{
  "n_layer": 14,
  "d_model": 384,
  "n_head": 3,
  "n_kv_head": 3,
  "head_dim": 128,
  "d_mlp": 768,
  "vocab_size": 2971,
  "activation": "tanh_gelu",
  "norm": "layernorm",
  "norm_place": "pre",
  "norm_eps": 1e-05,
  "positions": "learned",
  "qk_norm": false,
  "attn_scale": 0.0884,
  "bias": "all",
  "tie_embeddings": false,
  "parallel_block": false,
  "init": "normal",
  "init_std_qkv": 0.0198,
  "init_std_o": 0.0,
  "init_std_up": 0.0198,
  "init_std_down": 0.0,
  "optimizer": "ademamix",
  "lr": 0.000253,
  "beta1": 0.9,
  "weight_decay": 0.76,
  "lr_head": 0.00501,
  "grad_clip": 0.5,
  "warmup_steps": 428,
  "schedule": "wsd",
  "decay_fraction": 0.55,
  "decay_shape": "exp",
  "final_lr_fraction": 0.05,
  "batch_tokens": 65536,
  "seq_len": 1024,
  "doc_mask": false,
  "train_tokens": 673200000,
  "steps": 10273,
  "dataset": "wikipedia_en"
}
Each number is 500 + 40 x the weight over its row's rms, rounded and kept within 0 to 999. Layers, rows and columns count from 0. Numbers have three digits each. The size before them is the row's rms in percent of the matrix's.

# layer 10 attention key, 384x384, rms 0.0347, rows 337-373, columns 192-383
082:532504549459462457487483487535527481541558510484502537492571486517520548527564487468471458533609462470452470497474408535569474553501526439511542539499545554440557482537406468469469581503387490501523536499487461469464520538500567549455513453457550533542541454481487496455337530552513494467453465530480541562520454500554471508534533471451464571464522453509517413472562556568530479510480471472587467440535507507455543485525439496458528461427491472474484474481481466490557491564412470505424570472551538502546504478509512509549570464499495421559463441521465487427473506529489494458
084:443488587553461421513460526546433503432520515513597469550513424442521507474476474458481466561523511481462452494432547530478460493454537578503519522404505531562485467520542479458488560504506496531515490511514549437492520487521482509445478457463482550558502520457530565543640499470511475529470485466528375516525548469463510403475439521469491480533498516463484577519487512457549476486544512544425494384454481471491482487541533458534495452536522455500471558529543490543503487524536532511512483499526498546536472490443486517494468533545483606485444515525497537507491549553454443487
089:540549567504466535494449484479463490512496573511504573481584538492458471549476524530466503460560440517434410470529459509499490503477482476515529513510533468493525554445557562469474519472515581490471510475442535467517496508492544478599521545423486537508480442420469460466507479562527511570556546462541542513445412439550500447509533535505553480433496561535471525485466474447483551492514455512543506535474503503496445511436459506519378518471471506453480514378522455508524591537487474495433496519530570526459504495475473514506538562573519472472469515531547491488421516549463470508
085:449469553531499436509508486502480515466525525530503576535539476524513500456524490519509532483502491413561466526477507520539466483510544463475506483485545442571486439527491466508547544513509518541508469521469461460519521553461480549537469499459499539508583509475545515467410559497518419527513488531491485531517517473450492529457443500535457466520464522534511524483537414475498526463610483500508523549391555535498443438510505500510481473446472486453439423518578488536492492435558521523451436511570440550554472424542447507508485453619464568483444467492524464443468508512401457508
086:540507458492496558488470465517497429511548520527503506457498539518469486555526549547580527498499545522486533551510583567461479480471482454548446563506539525485572485491584478559549503483415541485514522506448523460531550476456544578542503416506495595484470505518459507469506518523563514453496480491551472408502466452572520490451497494530553479593566471511442454419491448504496501527501535570527515477467494489493510526479508444540511501563483467541412477475560501510494459422464496487457523488500550547480470440454518522488510512554592527491531541506501466469510484537499505511
089:541460524596517525549506502517522497492498464501504547500496446393555525477438478490465549469486496486508513483437522457486548567540521552493517437514469391608490454556544574460450492476514354569521546561482475522450494521527504527486494466497519539529501412459581516492594478481476453532521509525438407543561497497484466481542501461513532459532471561451530469490542512529552498547412476490502470529525482527535447511476506449558477522516487484534531574537504477488566433555587548467537523395602511504491456499464479554540460495481506543470474554457531508482498418418465473422
089:459548541476515510507437465529509528591482558480583540494542515468450483555521475483496478616514419449530544466552464483489504518517461431491453505567495528505495593505525433467491546468473493498550509464504498485489561540418534524547588566473449516546519538572477437504419557489500496550496477527494528466491527528509465558512558498492477524417471508480520512539501458472534519501606499506513488502521485494455576498500463536586465513563515592447409533431457508446560499470443489490465476469506534486515484507481567546536514502565483450543551482499519516484578545484451512512
097:503527482504512482527468496534537481388517587493476499495577496454444517536550488522528460461515590509529476476502537518480511496519482522456563504520529444446468492479566489467516504436457496554541497518575505577510519527475517532536489522509526498492533490503499416456417531550476571404403536484573536590500516486516500490549497497450629536465514497545467459394470461518481470464444440514476510552459526504473467538507522513458453521442545537516469525465534483476518541478550471537470528498516506478501464507460549552522559469456469428525515485468472503452457441437519503471
089:480510470505513476486501559430442514574505511474449481560490492524523530475462466510495555526551548492490484545482527440530436518481488462519455475443465523534527506522462461528525468484469522505513393424484543484528571475554474500417430509570506447426503482510540572514478546495514518481490488509466422430507529482463468468500423595524512486614485497498558480474487549431589497538466553454504468485469472472466540478500537474540552454547482487559515458510605469437498410484517554547587490528476469567573500492448416423513493535598498582468505490516483514530427457473466540493
094:497488473448467520468489491532482483615504475441525520474562492564491518493539559543491491456507423448511510466518476462599524479488484461467457498585495498544547494481612446495454511516480514562553454496531588533517519452556532518552493512523562483469472497491498493519454443538478519466493499497492463434548484523468392494486498539507515526469536619522531442529491519450509492533450537471538435348539496459467543490538523574556464487484448506463514553508575463481547430536526457534479422574507504468454475547483437479461565475488457543489515421530510508515541530450528493501
095:520496586498472504505515471509515448614498479533452503475498502483476551431492498477490517518562578491452552518496440479472478479462512569451356549431462552483543454490541472536509496466474545621532451485600528524464538492479505506500501445516532500430488390506489540499575503506435471517534485474520456453488465473513525531493559433476496551575473546485526561507511443564484507508529510478566535571524549473476517531504503524510465523507477484447575467537445461505483485490552519422547457461566476533477467532556483418415540464544480526545437568524455544490536453464490545500
088:558545537534508486527477551517528510488514522543475417520557480532444465521482515459501483489444538556491482518510533507490520524533487439506527525634573472455445489601524580485514493513513499506459479496470445452515540514532487481422527491497473481508487532523501532483454453531531455424454529603550456442536512574458485532504501523508432461510506524514502482495416537532532447513537507534542451526514460502521480499399509511505492511465489502520456497532500487458491519541503474600541498515482442467575515503517580562469563504439503547511503522510525495468468439482510505456
083:545479492456538504509489474518526498509548473509467558507570468558568504498535531506446476463508396569493484533519463550467517495508516436509493475526507498503484433509514528477491515478492458378553502445483436496457540459572515493448523499421460503447472513364579457605431494483549518423553539539503561591499456556494510518504511447483513548529504489441516464474469506568510461534482512506495583503576438472514492533550455524544540481479513426560552527473487487527484428436520464521523510467511602494547478529525458537625555514508465526522502353501480507482505515563453450465
083:503492492437483615480501507467454534451424436481403513498545495542479497438532484441541406522471457481467436477436364489551535522540511517507479490468509479460486550422462528475475490499542542523485527532492444603559532512492483524519492561555483426472561464465537530489489495490571564518554548516485543555476546533475440488538471496501501459400501528530538472496527537538501521499403437590513567424414479483445512465475451524506496458503487487521518429516445483521487499492469494485405468530531546483485531544519489501482448483455536491491561415533513503495473516512505508499
093:488473547531516525494517511525470551586477438449487506470458531529466497458446555445462502464482400522495568452519460457563502501559448428451421464576514481521563517524510492495492488507511478496473448468490453508536514506486530489446490538655486469531479442487508495499513529474529488423565518544468504524447514531511489527509543553504508487568493547536518425555567524507447500651489573573525495481527470523494512460429492488542543482476487484418559447493466508489548507465496492558502451423564429528502527443497439441419520487457504490502502430489524503466510470436522497495
090:501461557514466466444499560457521523480597540515481494513434498460492504466528525495441470534522569506455509479468456521512582494439500601512494489442452524465507485457437483482489484480458494575500443501519548423468486514467532508479460469442434502397512498475495520541428546490482469510419528508490460532471469599503510425477426503515515497488486564552521548449544528561493526513494475507446477495492539541499457510494490533484484496514510445534546481471486485585495473503525497455456535506476452574506494512577489466494511530507552500532509551499527528533478464482473488465
093:511498555454487488536533501496466491536509549516506492535518475529493486459490506499519537459500479490491515505465556427484525548510557465484548515513494483477516453492453447501464512463500470523479425556387556562518491460533476536413506478541496434440495554518469579484496515538474566559471526495458553561469509491555478516491527427524434485562481490502553421471503576483433473465492497537468519518426488483507505527512549512449494541477476422492515467523556490566543401600522529490462531519475576521519497540510457433456480477548535501440518516588520455431488457424485439436
090:455491488520455518482517574513461491552566490495529507479531492549483446539469523405493478486486450559447458501481477482495516463491524487565465487531485574494533492509508534518499502520512555509517404492568463513533494501561473491459599478491476455545420478485476577509572456462534497498574497528441475503502509479459484525477566491494420497580489547509539520532566442492527474539503533532568445505492433495496539524468513493543487543574453480465456504561540522512497532499509516553529521462465483501527504469549504440459427496501494529468508515482526510484494510524406550485
081:510527512501467506523493530461474464627526529477513452488518528521509479479480453517504479431565506530479474545501466447542489478425494524525399539472416551504577504478502471560482517518472550478531502410520474496521647408522492498506488434555492513525412477506595539503555460529471541445483517497463474469527517480520491418481497498454460564571488515472603534479505542538531477529527488472503543526474510446479512531505497462451554464490436484447438427537497487512461522544547531487498521415532521511474551450526528425434462508525527484472503518504449442495454472504540486529
091:484486472428545468510542521496504537590503440534560443488454538551506497487516495488520480435459469503522493533528512448536539473527471390512461541532477471606506462527504508480497505501532458461531561448574491464492476531490549450502465488472506495523500443432515459498480488527571524533485491479490499542507472502511502495478466507448535419455437465548521449503426583489533476471519523452535549484525474529540483527449463531492470462538501481481450455513464492459496518520531469591497456557515510468482522554472420502454557536601515483522481470473480462526511515556557423460
088:513435460571491550443568461436519497510456519487505484512479533562422505386488530486514484567469509423505546467471498531510449509528477515509496510482459508487486493531566494414497489478514498419537516444517490446515523508470487498426433508500527447440525486573498502460480476509472499451549487549469587513499452677401479432501542555503533535496483534517530465525588561537495501602463582535495462382503515499498469452455517471476532502572504590473469468463445521488503528510518388544542428520525495566562516507516483474511527523550561419495498464521508494516533496529527545479
092:466455450570539545461463533507517510545471521475571490490468487512482430503479528499556509511512487451563402583479478523434442467512496506502566454480492519603533494505565529537526531523592549466498534477458481562485460520539493491520533511496495540524507470396493493482559439494505484613529500474460549560526550475474543457458502477484521502469487571552481497569474432498512478541466544518474420440437492524513537478461521507567547476608478476455474536513503540465515543496495481570530535463459431540449545520467464479502492538560524496485514504492524452574534494588563502477
087:516484499549533523557529537539431454472414458519445504481527489547507503502567512480480502476531517413508517568526500468435475499545462523448556529470596538502489520506569510518492497495539504485536452529487506496561573427574448493481445479481444438417538491533484484543499472476487538495485459484468503485525540472462498518528426497515533554422489503480465442483522466532513478596480509511460546530569582525490440454493500481471594574505464414461482535469419512446592560513500475514532509533457499434545491498448403460491476517486456534544444437486426534508521502481498447534
091:533495422541503494447492558497503498420543608516548491424534506499544464547497490472500514522512531513486464562493520472476473557452515568507530471512501494492444509484522524445560467504498523510522500563529509412519501523576543462540503507411474526550468463441520525471529528470457451532456481512512481474458496474500519467475508537519402473506472436493527553477388452475507487467573447505504513529466426542502498501535438522538441506520478520460468448533647476514505488483482493456472527533533506593572507463520464485557506462592506493553489591536520560593438520514470542555
092:459539520515491505495527507473528496558522466523484461501458502427515534509523492556519466504557545431490561539548405416522480465426520616483480509496501423416476432452449469448486575487478502482551525492559583517541544424495464481496511475454469439526494497575514485519565475551485532449523503541506439496455496495504539495516551484540411513560490466460520513495467502457486570515508462439482545526517550470486469569449551461479429539384454548452589495496447556491520483488581524414492494467528486525532534512558518521492460463405490423521459515485457476478529481512504523499
087:573562531442426431492477429494481431548514432519491488517525479527532482528530482491530397572518518443415532472459476555430419529468511473530593489497462544506445470483388569503512500483443487513546495513590452460518502508495428484514531511434559515519505522521476486512444538532512507527433486518503549574473508458530506514499446568495504461509532420560553525485480527578499476378508461480509472500419509497493445524532512463519571467469485510526483478496548470519445450444474511530460451460518601545581460507497539552558509500534417457571507438487454425419486466487468467453
084:586549497519499538505455544527515495534525565496503423487486517547478534461452494535508486515481553499488517532515549519488512522482517527555468503470547531501583447459440604495556515542492503537445437480458479611503414504478521481502518423563587413559457498490497521428458472547503465513506523470468508558461488519581485538492490470506490541553502493543516514466419483493497475465513485454597449460531449513473482477440514558468480511469505548454478448487512506522487560541606509482583548448483471451533513515509536533507530519526514506471514530500550469474487480428594561494
090:518436410548476549503510481491497493471523545541522479531570503510505464540531494484506456532494451543559588489461442504521521453501489523479544523498409538437481479477619469568530495495516520487534443522620550526414499398568509477489470529466528502505490390533420453529527469467453501499509527545513459447494527499523523522465459454510504456489573539466409471495547427497464509642496525452537542517476529478528487492458484466492516492538540562430490520475521519510487459530529462476571490469445468502467445498540454522433536466567447500501412506490462515499536435471626567480
090:549511427497487576464470507491477494476455499479466494556497399482479520446498528494513524531480526515522592489431501417467513468522484503500430570533478554434501517490466552517546475512546494547527425479487562531516527472510502506438452479598466503437521537468602544493509451531476533531536456494432474508578531413449517530525407506534503505457483501486516475545520454530439529515493463519413469444510470536559474560496494499575557510413556525521567519468494509428509449455476465420535449567437459463583487561456460535500514556468481596456512475514534493522565495493576574488
088:470523451417446531525519544480494444500520550459472511525492489498523583416459464470490541508575437448428457446493504454527495451484497486480386494481468488496579460472475479528493495472487511494509579490460497541558515544495536512535469473499434469480480461547492509471484441509493450524440493505559441497516449497595603508535440516508525502540414544539557501476440472491452483464489521548504496465497492464489499510532493531461465520486515582477464419482471516454550454522546468500469548600539481512603453459460485538514503472579558520635470484551483514517474504466499486472
085:481436522509472633462546498462504553620460507525432515495492495524549504558495559530540488601455521476551616459529470447575562490506491452476523482426464453569615533483525537456449477554543547474517501530489423541556461488522505484462530460558533407529456464529507494479559502503526550535543500516454542456543471526416413468463509494484474511500510474427499466529520588530451506595503534491539536548428569490466505505468511515476491526491468505506484469503427507481483451538501532463543459476479505483543472465466421465425498482438519512492505474542433497553523448474479485494
091:506550505521460484469474504470497511467542583491432469472571532454467460523525529483533533513511473567410520494454396537488474491533490587524524456466438496456485484511447543466448492477536506533461543615479532525474624454476488517447467578460515542418511488560445510470593448504484512560496494492531456458484536452468507470511432510546418548471495510438543554463520508498439449454501459581479474506483529496472525497463481488496476480555529497510524452500476467507523493507481561476525471544505515458470491511566484480443522519445558597510520478516514509544465448530570509504
094:454476555532550554564460486486483500507451459487486550457521519440508485450515521510528479595497518539490590523537527454526513537513488574470462520555550516401569482507568552481526478534495482494543502477605639596483544530458521536462511514482478519496494500451460465494541404537470492382507572502446525507404509475485464523492487449564495520466505480517507460446486461515520492544472452380538547558559587461508481506479507448474512519457529520439507473470522486494519482482453514478481440447524504483537462472480471430542512490502419448498477483465451515523537449458505488491
083:505539516458500573495512507515420562465523515471503515500512474461528465473519513528522520543476525512502447505552566513510485442521479532504533528473502565479570478520507549500481529549528519522449560525495480413501506501517581512522501533493480536499460555530513469434514540474569538520493498464599442415501448533492469516523492524509456473553526458581494467471507489439518507507530525483489384497494489495465543462494546514536457505592541544376511531490553503493461430472552531462504517534541495562564514524480451413461537497515469500468544515569504472425475520497546488567
091:539529432460442551471495522506502465569537483480500531419493518525491539536520468474534432456421483549466498509526481492482500510410450509573489497548527533477425491540559556465537491466521463416507526469531495542538464506462529502493516432488509469540488482478488503531453453529559546505491485477584442604474496485551490528484533388498495493482500485511487534534534510511491498434530487425574514502502517499496590527470472545527528515576534421470419427489505515484475547506534463441438562485532553491484495531532552471519518481579499505465496504507557468455454495567482544531
089:462492474499488423492445512516511560560567503455481465521506543554468484491520525537504524446511594447469444519510512507452488454477489496455483521472502525520488503562489485519470523471432528537486489433477528422520555425444522471540432532441509498379481525504525503502494526471511487472464477487545514353374456466501527493478499517480465594487516476434358549504449489454512537471487487459480486418535526500473467514466535577449419492490520436569505490501472511501509600528477505519418529568431470501438537522503578537514536518471453480504427520463514541476470460472498503517
085:487569528574493484577522499493522530475396501485523462509484486502499498476482491520538543555465492502501603503491461450482488498568562533494525538449511545551543455509594543479501493469529430444521456538517526575523505468473516504400411443531475417520535492447497527499582446480486463516562514489477521574515634518449475469511503517493518517519539603451551501546554477475539445571482500555473513527481527534503537480500534495494481501505470583548477547532514498445544442489508437519615447527488461561578529515437481504528545499492462433444529470470452535553490491502566431444
# layer 10 attention query, 384x384, rms 0.034, rows 338-373, columns 192-383
085:465426565541535477470508538450514477510539497553535440565484515495540534445487553502486531518595447488488448501496465406493511573493498516493540419449391469515504489420483450508559536506511529536519492464502524499539474468566476513545463524476486530526449462476517508589526502480459464550543522534487490431538548503500521508560530527570487451520505518481492550447532568572563523460544441542415440455513541492442549503481550413526504572461519442476521517468541493536493453448552483484490462445493487502519473468540527566514511533477518495498458490507395513529482513515507508503
093:483496493489457534556464505533541523485579554494438437475543440464493538466489577508500501485501466486470534570458429457428467498457494474516582438573535527480532543447504475511487516441502508490492519534446521448490497495478466516578483432462468476508462453477602455437487515471529499553542546543535516489454399473510467510532497476531514514485504539573447564467486476459501373484496534555490518462508414504495491482457485482526431516500417523468491543466598481540505519507556467505491514532524564554526431546495549498515551464585463516484559529460520418445393552507557544451
086:472434421487533404510447500489469494506557475465508552485466453562527470507513534480403423501498515512529533505416519493485504520521502468468515476481489509491594465484467516497528486564429504491514430478497525590569493507430479476566495532466467472488481585488551466469556451470464556522553509487553535500477529466426501456506414539540495560474532518498478568494523531524524514533476573548423489571481506499479509512513484572519500512488491535497494556484520486504593491511517542515408462457549505510459501487497484537548482476637450546442541454560518499509495551492478513560
087:480544464453466533494475519470459422512584465545546571477483507543494467524553475548551515553536538552518536481498465552459585514412480521492496499512480484525536460493550521453504480442502537502462491476452516467498501464414527478527509500453491586558391430540413461463545500484566492404526571520545508505547502494548518448525579573531458466594479548459538486530473468438534526467590429561477518506455512517524428505508522498484522459602501494531378513489512538417448494500498531555502475473499508532485516476513494551487498582564503532515503596470628545559484465462554482487
087:542527523524482477532517449452555458505548440517445524473534466440591482461580458467487494527549447526489473514533412476469496479480554574433487515536457437551536394506486491544517486587479503477524453506495504536499515483516511508453459462510500528488463447565587560477584476510515469495556530434460459551457555442483485531490553408512550507509544555484523527430520408433475561470474510464545513579567477507508523477512540502493467495462481547526518488493497497499470438458504562454535523360518522456511548475445547563513400446510489528518541548556521468552496460511492471534
090:457528482559529546449506537495493522520426586428530528479544514463513487506483471500472544532476476396554521518509503529526444511450497449487518520471502489497473559508617403469508550449533516469462498491482476481543544534448532449554486545433459473627481543518533445443509524575502488562498490478465540476529535514452497528478583517512460471417491493489455466490434382466448502497565519498425480452545460497500502471498531550539502528479532571412455526416429519449538474478468500476473467514483518508440505477485512485544511530528519454504532450481553460510543603478466504517
099:528556480472507452472540505451477516433519558474450585515544475399521483534504461545518434445562538514439478507542578507471462471473511463488469491448495497490437517427517473500496480502551496531465532525617518514484581487492438434526531520443503518538480452552422475531492519489484572508468522486494476569456515470545500576519487505513599505456495431529515430504493485454473536493454459506457488515482485487542492530492449565426532474528534583435486497418477518519494532473480502490541429492484491470526453491492518493482445538484488445528607535484523485534436562471509490486
087:493499497469530495463509462459544465541547507491497513485546491489460545469474539529525597509526524567502459475490520521517504508516492444463363508462482531531544453502409519547499458527473505535552427540432439515474574511450433543509429462475520528427410513630524497508462517531548497408491488483591475467585493456444557509504459561556501477567540558508595456477541478484465534504549468540518435512566513555483499503512520494491567560466526538544504437544602480508518448522464496499553490598521520571468484474498432426466498596527500512513445427580529542525529490479471528556
094:518467458447496495544533554469491460570444425522522543508488536456532569458490432456512453489483481482510505479553576486547526518522495445466426533527501492466538458495579470508479536426560502552461526552520555533512541524549488558538518480515514432450463532484497502577538489500497530530455507492525520521595499512524446552513472535487510508509511512461556513521494495433488461445541418528573428424504410496543506544503533568453502481517444502475445490488549500507536474438520498513503436490429502528559445536415496531479456550471477557513493474471610512483504602513449439420
092:504517500474494530550523455478499482581555507477471522468484428454541470517508459482533512541499542500484454507531506485533528469465497573482402619455489514464536468487625511500486529411459488534562487500535525556540587490527498544463470416455445478444476480536482528472603472475526506548481498528463491460549467437519480449468550437524519457507484532471504513469522459480500499536460512556494433559498533399460511461516476536492466525503491493447548508478519537486532496504428490522521478478543475482497523511509505444482528480528440409497448599476556525511527445507509450560
091:548574518431538502505473470528486516496518504498462486491607431490509494513512482572515468469455509442561520470510529519555474437433512464442457536526524490519484493488477556488499503548505493454454526504564453474479564495502546535421516442520556482463485556645569460529561471515459424414503509479510491505564544535532524499513565493487488560469497485434504474497520489441480512528489478558500458550565502506521508557450524486507500481465501598577523530491461457462472569508487541524489503429507518443495505493494563535446430560469493470483578527475492458533444467489447494529
084:576457472496464534516484519469592459461529425505557504510515447563472560481524467521474507491530382498498550553524551489494452503478507505540578513550481558581465409483571505476493506452549415454510471470485501569473529503443491561434495439457465533517547517500539554577453521484535488480542489490507486649456501523473560464528367553457496524478519489434530536477548510604528507554485467474467472509531559498487462491544538455460521501533496411553476523513500448482467465495530472465464553472565514487476518485479524573544504508461532534529520430495494462491494485487429486515
085:447528480492545537516537517478522506529460504532485510464536497592447514556413498512567498402452515510492428491465486482543491534450561532449484526428518471487475497512503507443477485486440496539468509558531559517515443560554497461511417593517564417438550522484512465499540522505501611559446476509502524555481521547499511525519430438526513579489496520505576451488561513484422435469492569541482457482494573507501510473554566506461514473528524434553539421495492497534493486607469470445426515504483549527543521498525489471483466464458555549460538382466486520497523520569585458476
094:551535503486493509469500495460476514522537443502500532505518480576483528475458486387505482496488454513544595510475483482539552466506410451464419526564469447482519458533501432564454502477485505488473539434453424549529545554520530513422537507652530465530550478537463497451537518470570413434516523474454518498494463567461465529548512519487491476516525512563525490514555504452491492580446488577526542499433517500516534500447458479545474539544546498444520447518495528496541501504549499510435513438538448472518504485451453493470515469503533577540492472530477520553512437459555494521
090:448433582519500435518450491511528533527573460449530464499400495451499528452499504535468538456491494548486464448515482455535523499581503548575553556484488524484535471472439404452454496443500515584465470551516504531522550473490492509501434484522519499491524461488502506538479511476483487491474499568491481455445479529559526475527547486481527514527547516545525583489499486517516519451435440495532495522461557438491484545545462493442464410480515504430576420415475454505468406509541471409496510456562455599487438459514488417557536534516552530475449525447436493510536538494511477462
093:496455519526459526515450530490491431485391489459454481514592488480571519520463475501500475512532524477450459470444541531425517544444537504479507423489486449481499501539527501443492474545456504496500421546431537558468529511507418496451461489498508497493494553594454419502589462521511450534465508520498464559535469492482493497493468463522491492560414591478560457513520499467491495496538449456423474542460463468474495487559529552521438539460563470513595471429472509541505495463507519467518449507476486542526467524482460494537518478474556543522485496530534537490494569501475485510
091:470515488525549519533502525485488566543466497517550497492460573572471510513493483454512533465450430466568475477461473559556448517506545465509515472516575479497526520549649523468529457579516452438502462454540521503509476486488477508487524481623550473492537467464515518477525499488511527443524536483522501493494524549441457523522513531487457523566491517493528442492441502495478433543471444511563530477428528456506507467516546503509384575507527408469488461564549443500505478510521514548471502437510450524490566519523457491449481472500470469541449515465477540485480471440518474520
082:467463518427484532436545528505530514612536488493428511484496490504551491463445522472568529468536504516460503488619554497510447482486503554521431515506489518489515538514465472482524495382494476494548532467589530537492574450539463455482541515552515468562506426504541498435514541457518467484448492502480473486509449507466518490514493476554510501563472542491458456477496502548446488483497527467551530525518487555465469507531483460475545545582531410474480450570485484510500550471513523532562446466523477511488525521518540506460522562510466460510517559486508510527557413474492572437
089:536466491487447554495438541465517538552455468521486479515513428568545459512486542449525369491476466465515485482487573567507495512499452447501467506471441443537495559475523523553542542519532485457541539407509464455494512580494494571486585472443410454482519459487547520479461470519606483541448495538582447480537503554460507524510478514532509486495480539490502534552530583522460493514495559467537520468523404458467453494527534545466454468521464487500414570502431570466519525514493460549514503535500457516583473463493492508474446508560527506489536501574508499578489482517514552517
093:515527514521498522542496522503510503531484518500535462476439461539441509477556481483520487536548486549540601516481456541564533515563526552458478569535455510485579524436486503477513557487427431477488503506478474533557526512503504481480517507479470474454514459583466500480547523519467489442433522396381540493510471557523498512470533521520550518499487489536568470497485560548537534547597455500507472404530578478468529550518482472506534423437528615445412390549516494416481509509376475471485509458503545542554544512480477457513560519551590518459472441530427511552515429533498457487
088:484493433528511573568498488557490460544473566490537523517426552518495450442434506476491571510544462507510508474468485516478508524477541528499553487541514564534558480475502550558501548619581486465486541496435513498484457514481486515547455494565468483478492473441519556480453537500487521545563513502443561516549577448506466537519547496531513509472503576503504487584476505520499530594561542493535516467476481549508573448505547548502524493603452467528460467464539489503535527529493513497491514496487512550449482433490469463582411493619516545426470398495502500547479435514529536525
092:477570410466515460515503491481494456421485481485471501502540583547469470439474553492492529509502493497499582462513483530468400549573512526489543501401493501424490531477506530483535511520521485507517496505442488514512511458463546512459496494528495483473520515480477491470489484508504576505471489459516485467565502517513484449494411463509509505455477495504460430472497603523435494565541534497495447514414573467480549547452556475510567556509560479348539450479492447459513558511533514441469479488498478486500480494493449505412517482455448579460606477545394422508541552464569506533
092:421488436449489572478485502524444487465531541479512518479474484539556484517448523470509512456553519459500550458451379542525447538493513550554484439540488529504505511512551437531516521543495512563517453482565515447514509519557494529529526500483544558489485533471460481485467505525485468444525517483562610435410462503514470500538510500528475526515532508489452574507426454497490544525504514529448528496541554448476499454498518530499492492535498529462451509527590445518568498489432540495476564541524444547482447419550441472557503584498427502473516556481476512570543543455440542442
090:517471568541448521493502475505479418562600499466470473482459455433527549492482540462524479471531525492527485529497462497499545423501460604447507501574563472485521501470452470458451502479504496495509520462528496578461506489477559514490529435454467504505519504585481456444532484527440451519484516470467554522431491518514545509503505433543395481503478536504493483440522527455523474453498452431509506570554506478494430546489445439466484499463472551465538488542489505509439509488526496492507531483511468503484484538438559530480498483470464405566425518481470489506506517513420461456
091:467553549486533391446550484505479534481526463570532487478550509458515536479523534489498520507562518433531531521413488504446462485433530455476508520476569438545497458431509498414524480496456523516494508513591473480526460497460541520505478579434492504487474503546529534471528528549518483559496485504512525509458441446513553450485526536479543505484473460515537517476512495487551483421554558492437480447473457488518366510529444489471501467450458455473471480510508537512509458538492505467559417536510554515595480500516553601523468448500397482495478443480517438521499466517458474554
086:508523483463483546483557478482529575558437508493472500548435454492538457531503499534559501513452543506513460535538481569485566481510500476479467531491533546499478461507512565560476491510495485515483401542520518574474504521477504556461429461560604460585459549501482491443513503521557482535524487536504559511495449460530473512497546451508558534612588538550527456513440570519508508530541533507544489501504542489538458464444512455446439494495537520529526529449516450498526554458459527494537526468457524451501472473504510514474523533482499483496501494519498471532422511504490476504
089:512469455546487515535456498588512449511455509471488458467497545527564485488510545490502472475525460504520609473514507405495566541539501541494540454564466478410462503480542524620497520468568498516541489469549547503464564435547497492522572511517517553495501532482493512537549493488423580439523517478449458510518462524460511530503479449477451514419540493575455474449508474523529405519515503465517471526514506490465510544594443464541582499532463537474466554552510493539521507462474511419467469532522458507470516507472436487449504504573419503448529549482495506464499485481576475443
089:506504595485501483486548457509471515493449490517519465537449543521503525478498528538572453513468495513483445509539470525535529386512494463444448516440464582456474528451604528537478557509502540560471516535485504572492511480559499523480472527523504479488530584469447452491485521539483542483522487479532419522537482441577481476496473486486437541480467497535558439429590501525459491554528546494511423472528513495478486502506505530522573518498468525541549450450466505485546514529427505494512478549437545414556478464471476525466537607480467522471526473515482578582492552460456474523
091:514496509478508534442533522446541471439488479516491468508501465480520490491439498474503523483517500559456484495480555510537541565502499514514342518504497441526488489513486514536534507438467444500521525444470516535507569486533491515470519414447534519409584468576523465451528482508488492476471457496508485490545454536500470555547511506517505477507463571557493552447514497518433482542511475495489471501507466497475457507505546461497490537492564536461536491460473473448487509515470458478509498536501500478636477491433439539509515505575488486537538414514519519566550505459436506496
085:520430425539524515464508498521554496567487435428522563498527494518563491508470496462498503606482532517532527505480497444482492478555574482454535501477578534503475587427481513503479542451543528457577473500447498476535463551466494529505453457581496427476581479456492478470550528485485585558453502531434523457508486575442528497499482458520487543523451517565527512450496446593526545556464462432487500570472552521460457418458481491472479511527499502492430424594553556477500438499504520495514502535475509513477558566460410478488521501443512508565506526561540513515565472501504522461
090:495499562453483472466573481540553552518461515450433441518492512516505516539514508525530583446471401482513445501443476425493456562519503574471538518498456527447548524494444520512485458496438532516477447505566593433495575490496540439436408529533470471513536493511520491544532519500516476546448553576530446441479525528504452478497445520422478526443518590474495528475536514516516482448470623602463547477528562486551479474518463499479545480519485509492497479465491481554538449599586509460557483436500451511561483537505477444550499530446527528550505482516431493480522483530526467535
094:578517547538483550488539514525567460471564467476511531491571550406569518516486508473470494507544555494513578465485468427484524498525466518429412440484465491373521517469525508488519468478514490531521508518563481546464461577406487517480470443443504557526498474507476481461548502514496401458550493496457489510460444452506540501519472510454424529475527532567506527496510458437456489457530580450483520543532517486491518486508442447467578520459561607392506504532502507433481474473620519524542463488523509512546445431523508491543530550520428517499502522514569514485488479504506533482
083:547495453528480580453470521512573512549504467502482466495506544498446570526504556507454522556458534576504501436451498479519588552466459461540533483482512575482480559490525503499517468426513557538497581533443565452509487546565525485489449512511510554495457603492476433465496482516548542545555565461502589461469495534461474545487514543485506526484453501506509599568530534507493472473589424468528445570445508499455558487522475555584473518498452532468526543502506483465526458431501514476520481488462476570464464499459454456428512442493524524492499505459487499476508497506595517506
096:484468462507530527510454497482536530548507529519625550524464469596427477505490544454532456510416511401479544519576418477472523545523434463578515547551526462472479519513578542423480514474494447438558526476527539522508479503528488481641481460454538459543530448375496438616470464451511522524464503492570522471457485558494485495533480503469477510490505472517522489495460606520505467475486521443495501510513456509543415512535451481522502510553496379409506551522478485516479448566543498470468531502536514531494481525487533516529563446474500486560490508440498477475537574532499508507
086:435474490510489437522501531480485573576524531457535452497498482562440513544495516570467489456498546465496474557574575482492475502529425455513511557529539493531491489526479463515553500561524546456486546452442516459527540410453480468465492508438478520558481473480521475474489499428498475480475524460549465365424534507528497487523503508431473488565448506502516581547483594461567509475529494506468494426504498532505451452468478575524485511518480421479505488470516478512472509474558443491481556548396396543501457548485564500490499508500467539479443545560477482497474510503492436502
088:541467511499495496510436466449499506528461494497469472592516533502541528462529517528522555526497470488508504479480534481441456444517488474442452482433432544528552448467516552600500529600475511542533483511539544479535494496479560538476425497534474510557508503485522461507524456548503482513505520546412550517457494546485487480533524471479555439561474544459534391433486468550471454510545559593488489516482562447503578606522508490510469477456528585508500486482471456500561418485506509489583439512448518474594505499528465525524488499492542523499502528518417443552539462476526516491